{"n_head": 2, "vocab_size": 8192, "attn_scale": 0.0884, "parallel_block": false, "optimizer": "soap_variant", "batch_tokens": 262144}
Each number is 500 + 25 x the weight over its row's rms, rounded and kept within 0 to 999. Layers, rows and columns count from 0. Numbers have three digits each. The size before them is the row's rms in percent of the matrix's.

# layer 3 MLP down, 256x1024, rms 0.168, rows 131-239, columns 256-383
098:488516518526484496528496498483513531481516477500470482524474434526448521443482527472513490541512511489524454508511494496484496516506492524449482500487490576507491451517502525469508492476498490544532528500520466557517495485500459485476489445488548523510507525514511471473534484482543504513521495540542482464490496499501529481499526477513494493509510501506471458484507495523513444489510
101:500520506469513477539475521492531476474465520484503529536534522476510581487525468502504480483482487513460522505513553477471490510496505479506482499495534512488514503524503540495446502509509494487498474513537473516528494493521496523462507443475491462494517545523463531491527473487461499516509495541496518483500496545481486478503460482525475494470513529509540445496551518530522477518492
100:476532489534508495480526542492451491544484465447482500476511486508509477524529510511485497527502557469507486529517515517448498502486481512499526462479492490497530494528504470505473501511543525522507480535499496486479492541526492489572521496513459509499480525516514442480474497478469478501474496534483446484507465499482477520480479537488524526516506494542495473549481512503476525473470
102:494519484537480475476515493522483538480498485516534499518427471509484467521494504477504487502532490506466517510479539507498515496528521513451460538504498514505512492515496498490533494508513512506498493466477512439513539512543459523464503548483518475506497466473526521508535521513530435472535484481546498503504534483484547519502491519492487508539503479523472507477509537501473487501514
107:475517517529529530493480525510497503483480506500530472500519501507491554493549459511494483495504448481503519456508527528522532486499488503485478549493498477490482568528461476532508506517514486527483492491479523502478497508525496531536476494502479498481479483478518549530526471500458515495481512516455471524530456498539492523473518528501489491493486500523510507513483533482523561467506
105:526456507498466502547490511499522487530567489500509488482500421547483490468485476491481513486524499475501462496492486513494481502502488516458492507494493512470458477515549486518483489483482502488501522543539504562480516479483521484528506488504488535463522485515500508510524502478546454506502489484493498447500499498450502496482529527513518481522478517503478507547510481466501495483512
099:518506485478462471491521520536431492503554455484532453509491494509515471501492511469473465496475485507469529511477546483514521490476464537472495528503505483499541478516480498498499484469520477495438537505500497481513544508499484482442455497490488484487538502505521530552502491526484488480486453512500516504495473480477473459488479510482552499487526500475507495498482497517506452490493
097:479474504494485527520533515481499480500528480492500494527443513456510516492474475501518474518558519495488477543525500554487540512488517477464554471483469503509507472493506492483493445521519483465532516514527506487476481483502499496471515496520502504509512481466497489497504538500508500437488520518521491494521490515483507508532525499551431481507504509484522520490523496467543490513499
102:508532525454527489534511507506483466475489517537495534492494462506505486486493501561512501494527483538516459473498498493486456503459543501541467522507556488486534471547498514486454506454488478482521519517458484480522483530494493482469507470492500503510538461502510485513510484515535506518515510517485518530520488512532479484486508494515475541489521509482453496529516490498550466491516
103:505523515472467476474524465509487533511465530479472521486448478512502516516475513470549477503464500473497496492473571463533499505528522519487532526480500471507537502455518500531514459501461505501546490518519514466495517521496509470534493442458492510491512501529480451510513510494512499475459490532502475472505515507521500520504544466547484547487511507493470507535490486496502484516500
104:468495503477573518450492493511505490504526500506512516454518473527522454524482495523476477542491473500490492471520520522508489474525499515496493530498463508467519511483572496505501500532486498504546461486509522512491503499491523497529480496476505522503524511532498526502553516490502519517502492492504528478491494493521491454484493497483502541503498484461516453522466494516499543470459
096:489554522474510502517515470515482531493489491461437525507521494512515544503480467492483521470498507485492483487536510499536509498483511524467484516498483539482480467514552445490479457481515527512500491495487522514512489483483473478498509527533530540528517529528471539475527532510508509491510511473486522536503480430525520481555481483519473503495487520504529484476495491516483473548517
100:497458472477518503489519479481445499502412517517494533495497504482504491458470490487502501489497503507478511487488475467495482543517481479513505502466486508452518490478471498536474496464506496490515496481568478454496482471541473527495513509518459488484521504510471470475483488538489549501484490479503559561516542470499516517468526482460489530470483503501485472508483493460500505534465
100:489456494499526485459484524516510547504440486490537473431500480513529499507434494524531506516461522500476508496503502510515484485492503480484500488498513568478509466507530511495514518492500464501529496496516461517510554517478470480467495499513511507500496475491492484512502527521540458519507544499515554530484488546492494471471506495501491517468525493519528545513454536514463487522537
095:456517501517499513480496521519465489504518525535528485519531530458487489458506501472554480495485484527481457493484482497463478515539473512497507510461456506448490523505481520455454507490516508542507517493506467519500518449559507521471484499535506515511496506483484497512491513457520505500454459508487512493511511503551535546457528528483537482515519466504496512491536481526516486496437
101:499468493528526452512499464557469450456534476478518458504512493450476524490522481501487489530463458518510490504515503488483537525517508546508485512533506447459515486501495455507515499492515494484476528540547488551492532492494482528511468501481491464502494485515505519510533509496571513500483485515532502483518468533485466501525499507527497533525477518486489465469489537516489504515480
098:498520534560502502517493449495516525513570459499511502477495479542536495497537463501518434504506475491523480502513480503534518523478519543491502522476520489528504513504490525524523505487506521491515511516518524553503490497484530529514451493506487465499472479480534480486533508499507530487526503521523475510495509537510493486494471530478514511489513455501494476464504506478521529462489
096:519533487521521522488504472515452485507518520490513502528492493528568509436503515488489515542532524515478446515511476490498483527568478505492493505489475457461533490517492498503486482524504505514500522534520531531510497498546510508517495471500492517484525516492491477503475479515484497492504469503468537543507512523530515551512501525504475497522511514524498487508514509485533481527500
102:470536492474516488451500451482505437515508531480466501473561465484442486496479473489464498480500465513501509514519487450537459518538505438501505558526498439515525521501552519458537483498521495475508498479467529486484502505462510510498488510465507566506511436510486469498509479508494476533500488484517493539534540476498542468489489495466451455518495516519499497484516501521484493477522
095:444510504530518478566476509553499530491481476488531478523522511526518530527546479475486444488520499517506487474501530554477501544529511492459498517519492496528467508506443476457555489472494445498490524520530476486478479486491475496532497552515516530549515494449500489499543531523537484514499494561501489447547493483496493515504501479475520486520501499495451494549523515466575531485530
102:525531515486484511466516543523493479468478490514512495475460504486521500498476492479491483492517504534488503484501540486525490456518437496476563485520486526478515483504500438519483501513521541518513513525502490502466507507521483483503482547536471495476538519464537513491548528518531480495498490467542479496509504522497504512494472514498549469491482523503539549528502495500494513538512
100:479510483459518517507531515460509492469496542491472491567442557488501538449466541472489518517461439513490505464471514459489511471519513481507497498490496536467511513448452459506502509497517510498479483499471517494479516494505463524497521507495447520485470471457504490444505513500491479494475490459499473468485500502514509494491477504498475520516465513547488459523503494513483520545498
102:528503539536445500488490515515503533451520542516510508533493482484492525487513491520461503499473522438508517486485536510518536499464475482468509503465530502504500482468512529498492506453522519472507506538501522526483479463522480469513463500461480498519499473502511485519513510451507474488459491517456471495480500544556505531476502474500480478533519480517485485479481524456540510483509
103:493473498519519533538476523483534488514537514507499516541515534507531485499479508491518501520538500524474469505527486493513515438498573533498487475473545526507501506466458489516462516527516492462501526468497521530495521467470518520508493521546521513459490482471457502507525503470523534513482510546476467450502500524525531489510499523492515479515460507451497482479493540520559498512501
097:502529500499551527511499500508481486516521497463464482516571498481539486508533466503496540509524512479487514499476509519462518526503495468505545460498491518467490524517487500537494519485488524484506480515510450534493506492470496510519504511505452478483507498452469503526513511502480534475528494509510481487493470494508455503499544497505498489471502497530536481505485501517514478488495
108:511507497505507489505473517495481534544486497523513497508506519482464528494495504494479487500528490557496508484492468516498504490514533486541513493505536481502447486526491524507476513503467511446507499512511505532508498476495542500527572547528526496441480496489509535506534534528524519495472513465497491515544487509427539511494496532542474506519512504530494547514516507481522483492457
097:495526473476524506528462497527466492452534463488509514479527489511517457520487522487498437552500511475510496513482525499520488515549516479498506523499524528483464521490509523489501505494466500506541531491483520526530512532510489524495496470476524490497520514485503477520508500522508538448536473536521462445458484468480446538527522496471510493512471504478500463492485504499481519510525
100:535530524511502502485540486475503524509494525473490516455514497508477484487502494501464513446498496458479476495494463513481495451537499492484508527513510500518482490502479507516533469482519445487471462515511527468515485503430524534523547489518489478505461520499507508513499516535498493490502500470515518525492514534500496503500458490456536485489444487503521534469513554525443506484506
104:526449485464472491535513548511483488508446505524531518556441450508519532502504552498502511458519501467507511473495499498490499488474492524482513506503478488491490468515487468530465450514523520570511533519487500496487447543480512510457510531510482471509506488522478502557474498501460490448495462522492540518526471480533550511504477516510525516454508495479495493478502497511533509503474
098:466497523473520518493493534493494514505451488540459525495504528542522502497600521539538433493443478528548504562532494500480449503489501438523469501512497500486515502529463517524506485493480525480506507493502510514482517505495503502502461488513514516487484478466490514497503558463539459485480526523507490488521479504442488487522487538484495506504473528524534509483504465516537520524467
096:510469529556567469482466464534488503546504448490463486520510485510496472499458527483544534493516512491524478465526494518511491442511444506524510526475508542473522500545507523503492496508552473454524501510519559505529512496568501514502501456485514507507467508488502480491545521511464513487523522490492516477505474508471498539512482471507516499492479506518512494480481475484517537472466
104:504547499506475478472504517487455541532510510498540459478478507525486540521523507504462512504481492508431495513495521499523475515522512497529500457504481467492508492481486508499500507486476469488518524509525473510459502534481508484474522521477524514487503506499473445521497484481460471475478510495510532507517497541532538473474487503476498481536517499483505504465513532509506477459493
098:434502473526519470473505515485466510480530489488526536426521504517483492456534518523472507497471508503526501494463510555519538516495500485539487483449502504485521473555539506521439474502478502472494494506503494485510477485484494521461495488484506524488528469506536491498506530504514528496460501467500506492466504511514477467456530494515502496502561422437442490524527462502493503504456
096:526479473507478485482481464484507462469466506479484479490488492490539524498498517462496459533489462556506522484494516487509520546528518467495519512486485458486525523450535547517474500488495512497515507484520459483478514496524486512505485496500485466516509525525464523533468518507517492521508491506500516460471471522491499512472510492526447470507493526508506478455513479481479496505463
095:474471490537485517525500497505480478530467517486542497513538498521528512497452505557493462535541503533484536517544528521517523483545515508536490462519493497489494467525515500478497508496497531515500496466515475506475457500481496513558502503498486524492510482498466504523501498468481550514492534483502488508470489501498509510508479480512512478512497504492547547504480486520492523550498
099:488530506475499518499550441522448525459448510459469522440481494500505438537507513501489505469478518559462494502503503526493539525508483486541465520482495502488461487551539517456546502481498501512513524524531459504541480511508509508457500497492501500486559492473490502497530528474515477496486484465526535500513470499547464494480456484511522569489499523472470489487483448526482518474473
100:504532493486483517490496479507534509508550506490508488534543486473528487493516462498480470486542539524513513511508454541508512502473520549521493461508527510502498496504492496491490483561483493523450486484508477530488494489564491491508502462498477490504543467467484525518506504496537487483533525532494489491504494470510517543483514508529495461502501461522472527517510513479506504509449
099:532492467499488514496472543467513484531488490487500534520507482544510540474475515484480508486478512519568494510519468497465498519480516499530506460476483508521507511529458482487533515500517527513505536500493521559532539458490499527519500470505518459472481543479514543463497470534460490494497479464528519513513506503456525540490520456500484480503472517521508450497535495481493482549515
102:511493477474556530491541483484463481446482516520501491492511528478529454508519489554507510548475541490496506520473501504464499513469488465474534515474491503438491484460490470462479489532495523563515553492450486509458542489519503464461510499557447496475542489487500490468515508523502487516458489487526482519439525513514508479518491483507467477526484510506464545479487525482478540462498
102:463449480527510458440467508464504472514483491543495511485535483483497544465521513500485527454442447490488511524512468499502501504476471506520510577463490512441488505500518491507504461513501530507529471489484483492457520505516454526455519478486489505518493517499496501511481498531507531497505495502492472518513552491500464463503543466502442524550508489514524535489506477493489514551509
092:515475467485528509506523541505509503496510500485534507490511480481494526521502484519505465506492481503514466486521497525477509508549534508490478522482520478504517463531480474521469547539527476518516480521529517519526526492503525456521493486521450497488474513444492477492485512490446502461502517475480479480482499483515514480539495510488492469498549535510498506470472481514490525520511
100:520505528478479515547525499498489527494495496502509550544477499461462488527544522535489493496464452448538484520480488531526517466451505524466534475454514494497478504551490524519498512515531555518497517524536485513496439529482478484498503522495516522490496508525513507477527511483525517460508483497512436514505512516504477534531491525496504512474456525515470486489487489507523535540502
096:538498502513498529467507467498544520498543515484515515501516489458511487479503505490504493481518541500508520519490509515517463482474505492496516535505529508520475522516524502515501524494542464551528521518468498512538498513485474508485494498496486507485519508464475477525491471493526497537500474526549530504508531506489525494480490538472513490529502513512513494511525477469491477468529
092:473525482481501480500470493502480519543524530463477514490473498493530505500520492494514526480488527494474485442528502531508511504447508475519474494513508509481515515504535523499526440527471477472504474497502481503504515503482514467513498495520503503502526498474444462461477493520489452519507487497520502480503465532445492489481518525501498527513481483528489527511527515461537483456500
099:564547514483561508510478460482503476545513522502485472544469518500528519501540495484488477520502541494494491485464508521454508463495497461533507485497493480527514497461476578540500523502512494460497498501515524482518463521567534514511544507530489503467489482476467490506513475532494507485506487512497504505488477518496526493476538492520513521495525508477491461495480518498484495481527
099:523462487511494545527534506538486506486462495517510545509523513545513525504517508541527438477476479526502533489457463511477507462490494526475504494500461550517501490506565524527503487459493505521458531493492507478516533492533496523466463489497566456531490489482505483543497484518534454472453463537517505478526525535461516554472490512484517523515495531481495520499523464490524492548496
098:468491519503518526505496470484513469538533512511504519484528519464508479459484484499493512454507492529528509514491490558511507532505494507501512518492471531458478485466502509494496510532490499515535555491502505513476491478522518516507480541523507471508509497475510497512494484517521501497527504513501459483500512504461506510502502490490529467507518542511531496514489491544485498494533
097:503517477529495510514525527489534502504486545528516543489514481477499493496490514523508466472504572465515499494503514507511481513571520516493510473473509449535489525538508513515489496511505529568520511489458477509472524504497482522471551485527489517485507516522478538484500483515532496436506463530521521477466521501499445516475483477501531514507490481506499487538507527515493482475512
100:486522476494503504495527538547510503530527514534489515514459551490502478506488494500511496468528465508551480488491482477526541521501548477477497518549500469470529489498444482546545462497498514495517493481499464457500497496456510512495489451484494527505484471497510546513502491477532485511460500515550505550534505498482512484524473538469499469488445523498501495515535448440484510465503
103:483534503533502524481500480494513466470498498456475521585524501473473522479472480497544481503480512464498468486534489515495521485507531531499445493512503466495532496516459456500445502512486499502496494465489513531503511498487539469511508461521439496473489537525505519481534513503525566457540506488485515437478518564499494483503510472486536515508452500498480464486511488512496535557466
105:516449505469498526493480494486502478523457507518527491518482494503496534527502498505502558515495460532478508492505514490492509481479481460526502523521481539493483508472480457507508514482517511472512538514479452475518530478452530443482544534498529537496494512510527512491483486523521510465453501456450493527514515485516477513497465530517471530467491479543549470520530485521494487484520
100:493475529578471468517447516523472454526480493510504533497465506522502459457509504496495507479534505501492506517501519539510535493496509478487551473504513500489490472502504579488542431483501527496496517495467497554482489496420505488492500489495592515519485529537483515523507517534459503521511502472512516445504466507489524492479494527495506513488489524479476507503486508506474485518470
099:468470471503504495473508491557460514475509501487507501498504484484429549511482539501502486514523519475493496492491498491493527513496489529467466462461501485462529481517460484518507478485513552498500484486493482511502486467554501485494490496526469493547487512530516501497476502460492490538480446468526477494506535514490543519496499467465507511549515512516527500530504528479511459508522
102:461544476527561462472492510513463496490512455489484495496505544479496535497516481508526519540480483521515545463536492501447494519482493477496467506505483539492472521492482459466499480526509502483460501496485506504484516506507494523444474514527542452491476499460471481456473506500506495480469512475492514491509450479532445538495451508474479466483485485506490440450495545488501526526494
102:548514523546479479468477503476512515539527472491485479449434493516493429498466468451518508501522533506468515482532538481534496490478508490473504475542489485456476490516504510498529537537514503495490461551518492527516537490516539501489512454461544477508499508530489516529496517514459510450480541465516472494471477508513505540496478525513538474494493520535466496523496484490526464535484
098:493501515515513498489514499483513465480482518461499503518480482489482510535501499472502505542538505496463501538520526507514491493479521482488524508482470482546504486497503481519478534495503472538525526461501484503488483460489483492566491508474458512496529514538506507466481474540474533563556489533502502446536509500479518536428517468535510465551474478523498511494533487482518473517490
098:528475489478516479476500540523493554532464490521484491579507471509482521524485490537491512511515512523484522517513488476504483490515547536510482497453500515523475511501488512516518474478495462490554480490511514532488532505500475520489546527486539488461527508470454452535524520486467486470533474504508535493479508524537494523504522507488480496513540498519447489486504529512501474488487
102:519514507403478512514497563462523524520492512503441523557455498498462516508474495500529526478467472520500474492474490484508488482510502501529498521516452495523505516493531505526506505540473521485509513552503473497516526540497457490516502508513520491503540517502522527496501490488526465495479513496529500478483534471485511478488502493538448514538459504483486474508503492531523476511505
100:476525506551517490503478512471521512481525506491522488504475538468517443508484510515495480483498544519503487474505486483488512527534482487488486557508513514468500474541516504478453504539513516496492485483507503550482468467503531489468513514528501484511487482507486525513498522479483470552532508524489473502495523526480541524502473478499520477500475483483496480489472531530495508511493
100:500496497515455452505487528474507478544487516491507521483422433480489526471514531541486494520485490515504471486512503498505525493547512512458480521493546490584525534503534532477518529492468570472503520496540482539495494510537581495531511497467493487511505516517506503519514494500532509507483484508470488490485502514503470470491506486522517489500465498546499543515518527513529459542531
099:500525509510515457463506468496500458470535511497495470482444504502475537473500491487500490524519505479483512564524459502532550493480532513489502503499503534488485510510502516516502521501518540494512503488496471542492463468521514529495507472531440482531492512498507499492490516503473522463522482469508485509501527486521489508473514476468516512497513492529491521501496497510485447487513
097:529541530508498488488501502557495462539470454516516480511481504477498516530517488495510532506459487494510482499475464468526475504527535518500492490520493520512490462487504494521494503518496530487499528459517501485499475511505486497445513429472475466521531538458450533467483454523546499461511483541505491539538470493530481539464543501506501518489513483485426493493517499492487504487478
099:522519520511460485487466505486479515483459510491482500507502499497488500447530494506542490520529484470468477453524526514449522492490478530481469487480457495527487524510515483493510523456498445515493497544494485489506466470464476494517506519475480471503439507483460502469519525483516533494503502518495486490505510492551474490565508493490502479526475507532487505469516505468511570465468
099:513560523460491513549519492463491520477529500506507493545499494506519525503506500523526535512506542548535497524517523475492461486572464520484518471512492514501501473511510497503476488536503481516509526496507518537510468475526486480449482518492463447517514520513484509515532486537504474475496478528491511507496459478482530477488533493500474538504525489501477473489498503534501473468499
096:513507509541491504497520508506489468493504519537510510508508520502504499490468517500476514510466543480511489486500532532490541480496497508440495524500530508437492445512506475459485490498516515490491539499509529525497508519519518514443490508521479500513497485523502478509519494515491440521469530547514519527506520507485521484502490494524494478488511503510503505485519475485511449495500
100:488519538499526528483520521464518494515533488492479502490488504500491508506473482503496509470524437535484505451528486484534481450482507536486503515514492441510495495519552512488493468501510478453492454505521485502501515473477524529499482473475467471512488518500510469486494499506509521547505507489503492528496493514494467511514513505517574513529494448483494489488518511526470495502504
100:502511491512532502529480510471527484503524476481484476550534492520500468507482528488486522491506506501494524555492502464524528495469484503461508485482508504446485454505488514484477468530513506467499527516484517484543476454531501520477516473494483479481511496553509484497491504530477454522485523479463483484486482515476525531492476473519517508437500495514497501493542500462486464518519
101:528488513526476527520445520492505515511538538497504477476523483524455487527497497499499449525484537542501524526444473513497505501517494477496496518515494482465512461497534522512510488496497503485490460479472517478569466495456518495507440502498515478517452443491518501476530488524491503482474504456510485484510510485473515487489476510479484542491538526521488476504497495446516508482526
096:511486480500562490474490480504460548503482478466504495508531516524511512456507521495510498491463487474437504497487501542498511535474460486526524475459516456483480475507538470449444452497524541463515466497554535508504499504467470526489529507488563487470489513506466484483477517513491547478521504459511488498550541497487510476482518509428499546461517502527500493489505490513489479524514
099:466499468522514467516518495487477542502501497496446510470530523509498492504507441517519490500491462502532484499475476583476512451495444477503476516527453490517471504482489474482530500525477522454513489473488499515496515467499445553536470483520533497487416484500525482455465494513547485506530485460483499510509482424495479474488474507488499489523519457485492508494518503530505459495526
096:492516510515554490518494509478528473507503482476505508484543533458520489525520445487474484490523529534512498533473520479523507566497517533466496498468487431504469488474479513521490497467524527501474524481486527474458477491502518524513497464519521501466510518499504502479514485492478539503481492492502460491528494499452487505488548501507509492446514506491460540501517468506566486479527
101:516521468488494531546487502490517504488459508533545532508503489503486546463535469521500448466484513474496466499466479481509482495475493565478513508483443517504535486523474480501570518516517518510493476519475535506484490509520505491516505567473455500515480471459553511499541482465483451509544526520537494516470517502476472473525502464527513468489474518502492502505505507543477526458496
100:468499425513543470467466490514535504474497440492489507467538481479455445486513514491447458476454505469459505554531488492526467511504495530540490522508518491514513554484510514528511472530496549470489500476518528495495528471557512463512510535499472516519481501514526507445470493506536497486502509459468510516507519506457559519484504504478516529504496497486463456494519534506495519458492
101:476514476465565555479504493501497542442526494480470501476536522477484491454466481502492519501488506478498536448490477519480514481509483515518542520484494469488514494493481469519510470507491506458470507465510539519536502568463497482508447465476517474496527505527516477510499466461459523444488518498467477519500495514498532495526495507489461488481474468522475538525514514518513531477488
098:457504489454514509524487518494472453523426499478518498468516482488508463459518486478571537493456475494474478515530498521476503466475518481559476480502532499528501526513531476501504468531467514482509521472485468485468486490517475498476509525503481454481461462458518512513503551528523517528490456487515476499455514472479489499510501496492474519470505473491510477500454522493481505492494
102:504473492517477523493509532499435512489433497505489491452513454492464524495470557510469520520484509486492499528502486520483499485490546477484517559486499512527483497504481446487524478495507531503464490523509509498477520531478474494498494522538525474492510504469517542506487476522489466470488531522511499486530460469507497493452500543495487523491494525504519467488494526487494507525484
097:468489500481538485488498546511485514506521470519507479492484475500439520498550535500514480486497510556496527552500507531509514492503509470541518510506491516520491484497491517498474505481526485541548498505462508546512476490486473518452530529491431483512505488482479468513467527538507480533517484535531510494517497493548527482503512518494502498467480462469470475495500470491520522497472
100:520489507541508481508467491501549464479558513482506490518479488487465484492447436485518470475506479515498484493508481546502457531529511463469499534506509492541481525515507504510588468507472418490491489470508512482474456551515436501515500555485515530498515506488506517529509500518520488518485513513470475522486477488517549488489509504491477493508508482488499469502445532536514463503531
102:511467497491535456480509488482512495519500468450476510441515517527520497472466483489490484477517501444489505496481538482473483490491480480457503529490526467504533515481536511493510524544480500466507459457515473478500544510532489487545463481471511513456452485485476503518542536513468518489512516520477509533541493489501526526458474494474528506478557508496492525459500497505481479473482
095:476514514539525504497509509498483468456512495491456519477523519489528460510513529481516500544466537494459488509507530523503491517499452472515524464504504507555507485484452454510492519485515462527543502488545489513513524481517509494463544518500465500529567504509511506469578507519475479497496491478565551536486506516479501537526513469475562466488516486472504511517462530523524497537504
107:524536477510460526524485520479526468499498494514525497517491530525511497502504508482507472498541516500524500512460518499495501528470494492503533461520486472501555527482465474509518530504487579552512474506481475479494491499491522495464492475507514520473487541529505491481476478510500471518527541509471534483510490511494506531483480497529561499531500536480504514498487543500529443477484
098:498493504512510528499525541500545471554505512501461506486527525567508486506543519544498527487495502505506521492518456490524481485506487464454490496512496551534498517488489510546479513501472540535515491530547481514505501475466498509503493510477486523520504464468513500483467503469498514490542487423502494559513501472489535487455538512496517482481509463478468507479474445488434542527475
110:542505467512527485497504463496498472505537515528537515483497528520574497458514473474492478513543518469513519489488487510477441502473514518519473515469501501509478487470516529518495510537492478509506493480492486524490497499464504456478549462445534494462462515541499499521502488503489533479537521483506505514476533507502522485520486514506515468502479523503471542454500531490484526472473
104:482474511484469562471536478505483512541463491486527506506496505447481484522519549474532495482525525513525505537489456492509493490498489504486484512502496484523507471471477536513513497491509524532473495463513508496471467506500464472522499494506476491487502513530481482484504517508484524494456465525488477463537516545501509479493512485495479545480504509496490478524502495527532467509519
098:524493478477566497456488456504447473486529522506498512497506490482487455528503505509491505536493522497510488527462496506491529496538533467489539490522507501546532485450469474478519528506509539540521524511494516513478509526508492535484515531498462493518474490489481457492523477524490445511544492480479492487501478476499491481524463472502524486517475468486503492478493490515502525464496
101:503472507505496497485486490501481518464454503485517497488518488516488525477454481467541499500469492533478488518481517483500507513497513504507529527476471556474531527490474447544486510484503509498487515491494487516528491500466483494499460560542519491516452496537509528490519514500507516489517489484479495510514545495469513517474514482482494551497543528536482463490491495513471505502497
103:522572529524517471530492533501471522541521488511541518502493456536503509466512527427471535499533492477487481457527513489501503518515498523457499522524496503449507462499521529492494551501490516503509506467511472488473537521521485485492529489507439507530506516489528482522559482485528472433487498542528514489478481509457502513551507551507540524494507499505507512485498482513476463471490
104:524456534460536496456488505513496479497504488472491520468452446511490503513491484502490490495521505470514477497470539526481504486551501507495470558518523496477514491487522502501532513464529451484452481510526489446508497524519515460449503504512498507489528484482535485465538506462515475508464475469495511521480534486528508529459459468507463511476514478504486468509466489487467486475486
104:452468505475490475470498494480475489518499472496498512476523558527508473532473464511507495497481476514494503468490479474524556511495472517533466462509541438486452489478458498494465509529487535481501487499523494499530530496494482498527515473469508506506505511522501557516525457532494464520498499515498492504502441468481465515530536525489535517493477519531508486494527491515503478516508
100:486488503496479504498504505497478517508494501501485500495457476418528494496514533493517510549491542488544510488483504510478466498500475504507505538543517504510473496527481498516488517529454501506524475534514522476478535537521497501504521486508511509469486474513456485507529453465524467483509469517521487549485500489474531491467505518514518524535488527513499505519515492539476516513518
102:521494508504508485487512447467467507490492523457488510480519504495480500464475510484492458512480478538494540496483479539517492520450515503525516534522502484506450453515502512471488479504529491513528495457474471500522491517471477506515502499491570507457495505501467493493509527544514515518504497479495527466523537471539543469489477484536523508530519521529521508510527540501462497516488
096:517470477491462484456499509523507499486492553455498477508431469541514511473481499503517521488488505507427507529537519542508463474515545470491526469519464480539473543497503475500439520522467506508510491516512493484508474477551503494500535510545530528502459502492500443501511486506491483548519462488522497506443486489500496459497492502527519489451470498522530478494496499524460514499477
098:537479495482502504498517517483506481491471504504528513499476508483494500508488508527509487497523520492484478489500466539500532473458451504505481505460477531458486506497487501525487480482458518486520520519534516474531496483519497552479523503483472516499483480499464528481494506513468458476464516465483483495481531551503534515505490479503466474519483506491507505500452518467503506508513
105:494521484481467482481497466489505504538483484471484466507524477546464459503500491480484516515481491507482440488505475494478508481524506567556490497542527503502450513496535527483492483499501471478497497482492483524499500497510454488466512519496487516536484502501512474507465485529504477474519543452469555501469488511525486473491515486495503501513493503456537489513487444532469508513484
095:513498485472512509508477452516520537480490521485513532529541528464513496514502484494495539521476507480471512543482454469479456540507494484471477518466509518504466559507524513491516503545524490481526528478487541519488512498530476516461476467476458515489490497473497488519499503527502510479510478452511504506499460504465487494499499509492448530463523503488494454482510496494514488483490
101:490508545533492547500502491536533491521507507509515496459491503486485559497533502476517500462518481495509467491469470509465497493497514499505568443509490486524449514541550467472509585495469491528521455534537465519504483492471519508540546498506511523488470484538521483523520518451497490500474502506541538518513499524487505466522469547493484504520514538510456524488522489500492474484498
095:500516482494477490517493520487507477491482504487496499519458501545466534528510524479486491492508566471499505487511475473493501475530427511484509459497517601494494487526510526520487467497505499481487502500491472481474492536541481514443560481450491488505506505548480525490481484487468500495513523481500471505486483505513496496481519490554548482479470489486519500506499467490487488513512
110:505505510511485486486505507466545491477517538521470496516432479483485496486527511477477481539508510512476488473505519478520500512477517494490489494478520544476509553502509497494480470494496453501525487557515500493528495470570488463541451499494495542494540492495528484486509494518505486499485510493516469519528491505491530531502512495514498574500531520492511499487496454506482535476508
105:479510491501499513459439460511493513494490468450484500503553500493508470519456546492540563487474490520488473478491504525450533515482517504494545439532523516507505515516521536488485490596477504502530484499489495489522530511446494462511481477484442497500486504473492493497484533469461516471529492512489497491454502506516487501532508483495526525465481509521542509499502504511489487525470
096:519506479483548493494520461496474531539516501502488466453523501489495479507485517499495497487502529500470520467540492495503460531510453505553455486520536498479505532510493532451472488512506507521489520459502454525523486486472451522526503546491515475493507445475499495524492512512492519495482458462473499488510472514478523493544497573500519465508562497503476523515492473495507541479482
101:481503524522493536534495476534489469475533494492478496507500566510515500490496508500460475527510488509489536525479526525506571490542448505513537510505512499493515472502457529530524519476491455495496498501519498504457507540534437463517494525419561488495546488494483512508483511493527535512515469475511481488519506514488500559491507508513527511487499516487494481489497530487497490453505
097:515509481517502525491483465532535469519537505480486490489491494508464523480474495492504494536522493534514507505480507516475551515463534497501468516495508531464479495503522491484490457507477463539495515478504453520537523547483522501481534506551471465458504468500506516525513458541484490503527521493529522501479526452470547478510505527559496495509518510507486503513498520497494469501499
103:540523491530469521526517476468514505491526497515481500494518519489531509528496499492485510487494511533507517533492513472479493469452499518510523441527462486455499512509555465531481536504540511540505466486507521477481550480452495516502464496529499480501506464491485547507515544489525511518536503496504481516533515457501487500493528487517539512526473507447484496508529522542502516481545
096:496517498436490510484491508501447510494495480471527509532503500475457437507533480519519548480517498518481457461531510526498525505497491532544462455502503504466483509500499483477499452511489510477498504497471476477517496507478494516478446508542507486508535526511459512501501518488542505475493467497477534510523463504533473489525534507489539554467517531478508477455526483478446484465541
094:450473498477514526503516515534534495495532505571557523509457484490510524480494520485479491490483504507532516512518493477497499512506472482513488487475516490512490467483553517523459491543488523534528493513511515493519488485492477514523486486490477472447485484516525512516521522485460467467503513478493514519510499479499529527504544541507494434484487497498484528513486465502491493462494
108:519508498500482495514505512516491525504482542491526493505488465474539457534523520440521483541555523486532505549516492480483483515523488497448500504479455503503500518480492473471497472511513502586515518492524477516469425491521452471490460453507514502510526510500486508525532477543466521493527464482512515481446464506473501536524495457522512494554505499514487503471500454471458498511495
097:523529492543463499500488485501509538564490462490532522468502476526518467475525536515576473497511491520450531474478484518492503522472483507484480529512457534540511495486481488481511515546475455458469508511476456518518479499510513505527485516461507497464513469496503542485476484504511531504496515524497482512479535511522480423520495503500503470488528509523499525529506490539470495526490
096:531540471538516493480485510465513551504500492503551504571490504512522481530526486517523538478462568516482478503486464509535455506472517547477520442485498520543485522493476535496448519488532500465495494509489524519486508482511513476517558488518478482521483538490474495504495506493428480452453531592528492495515481525489536475517502535505508523477467501499482479504448459521493475517501
098:452501473463535540497481490478492503517474527522510517469493466500480523530512500476461475505500510520544491518530458508505468485502483476539492493493477520538470531501520485482512460500517498513519503498485502522554513514463528484516511532501487498495478463508521483567452489493430525492524457429528515523518461519493494523529544458452516481477496552480538487533503493508486528479503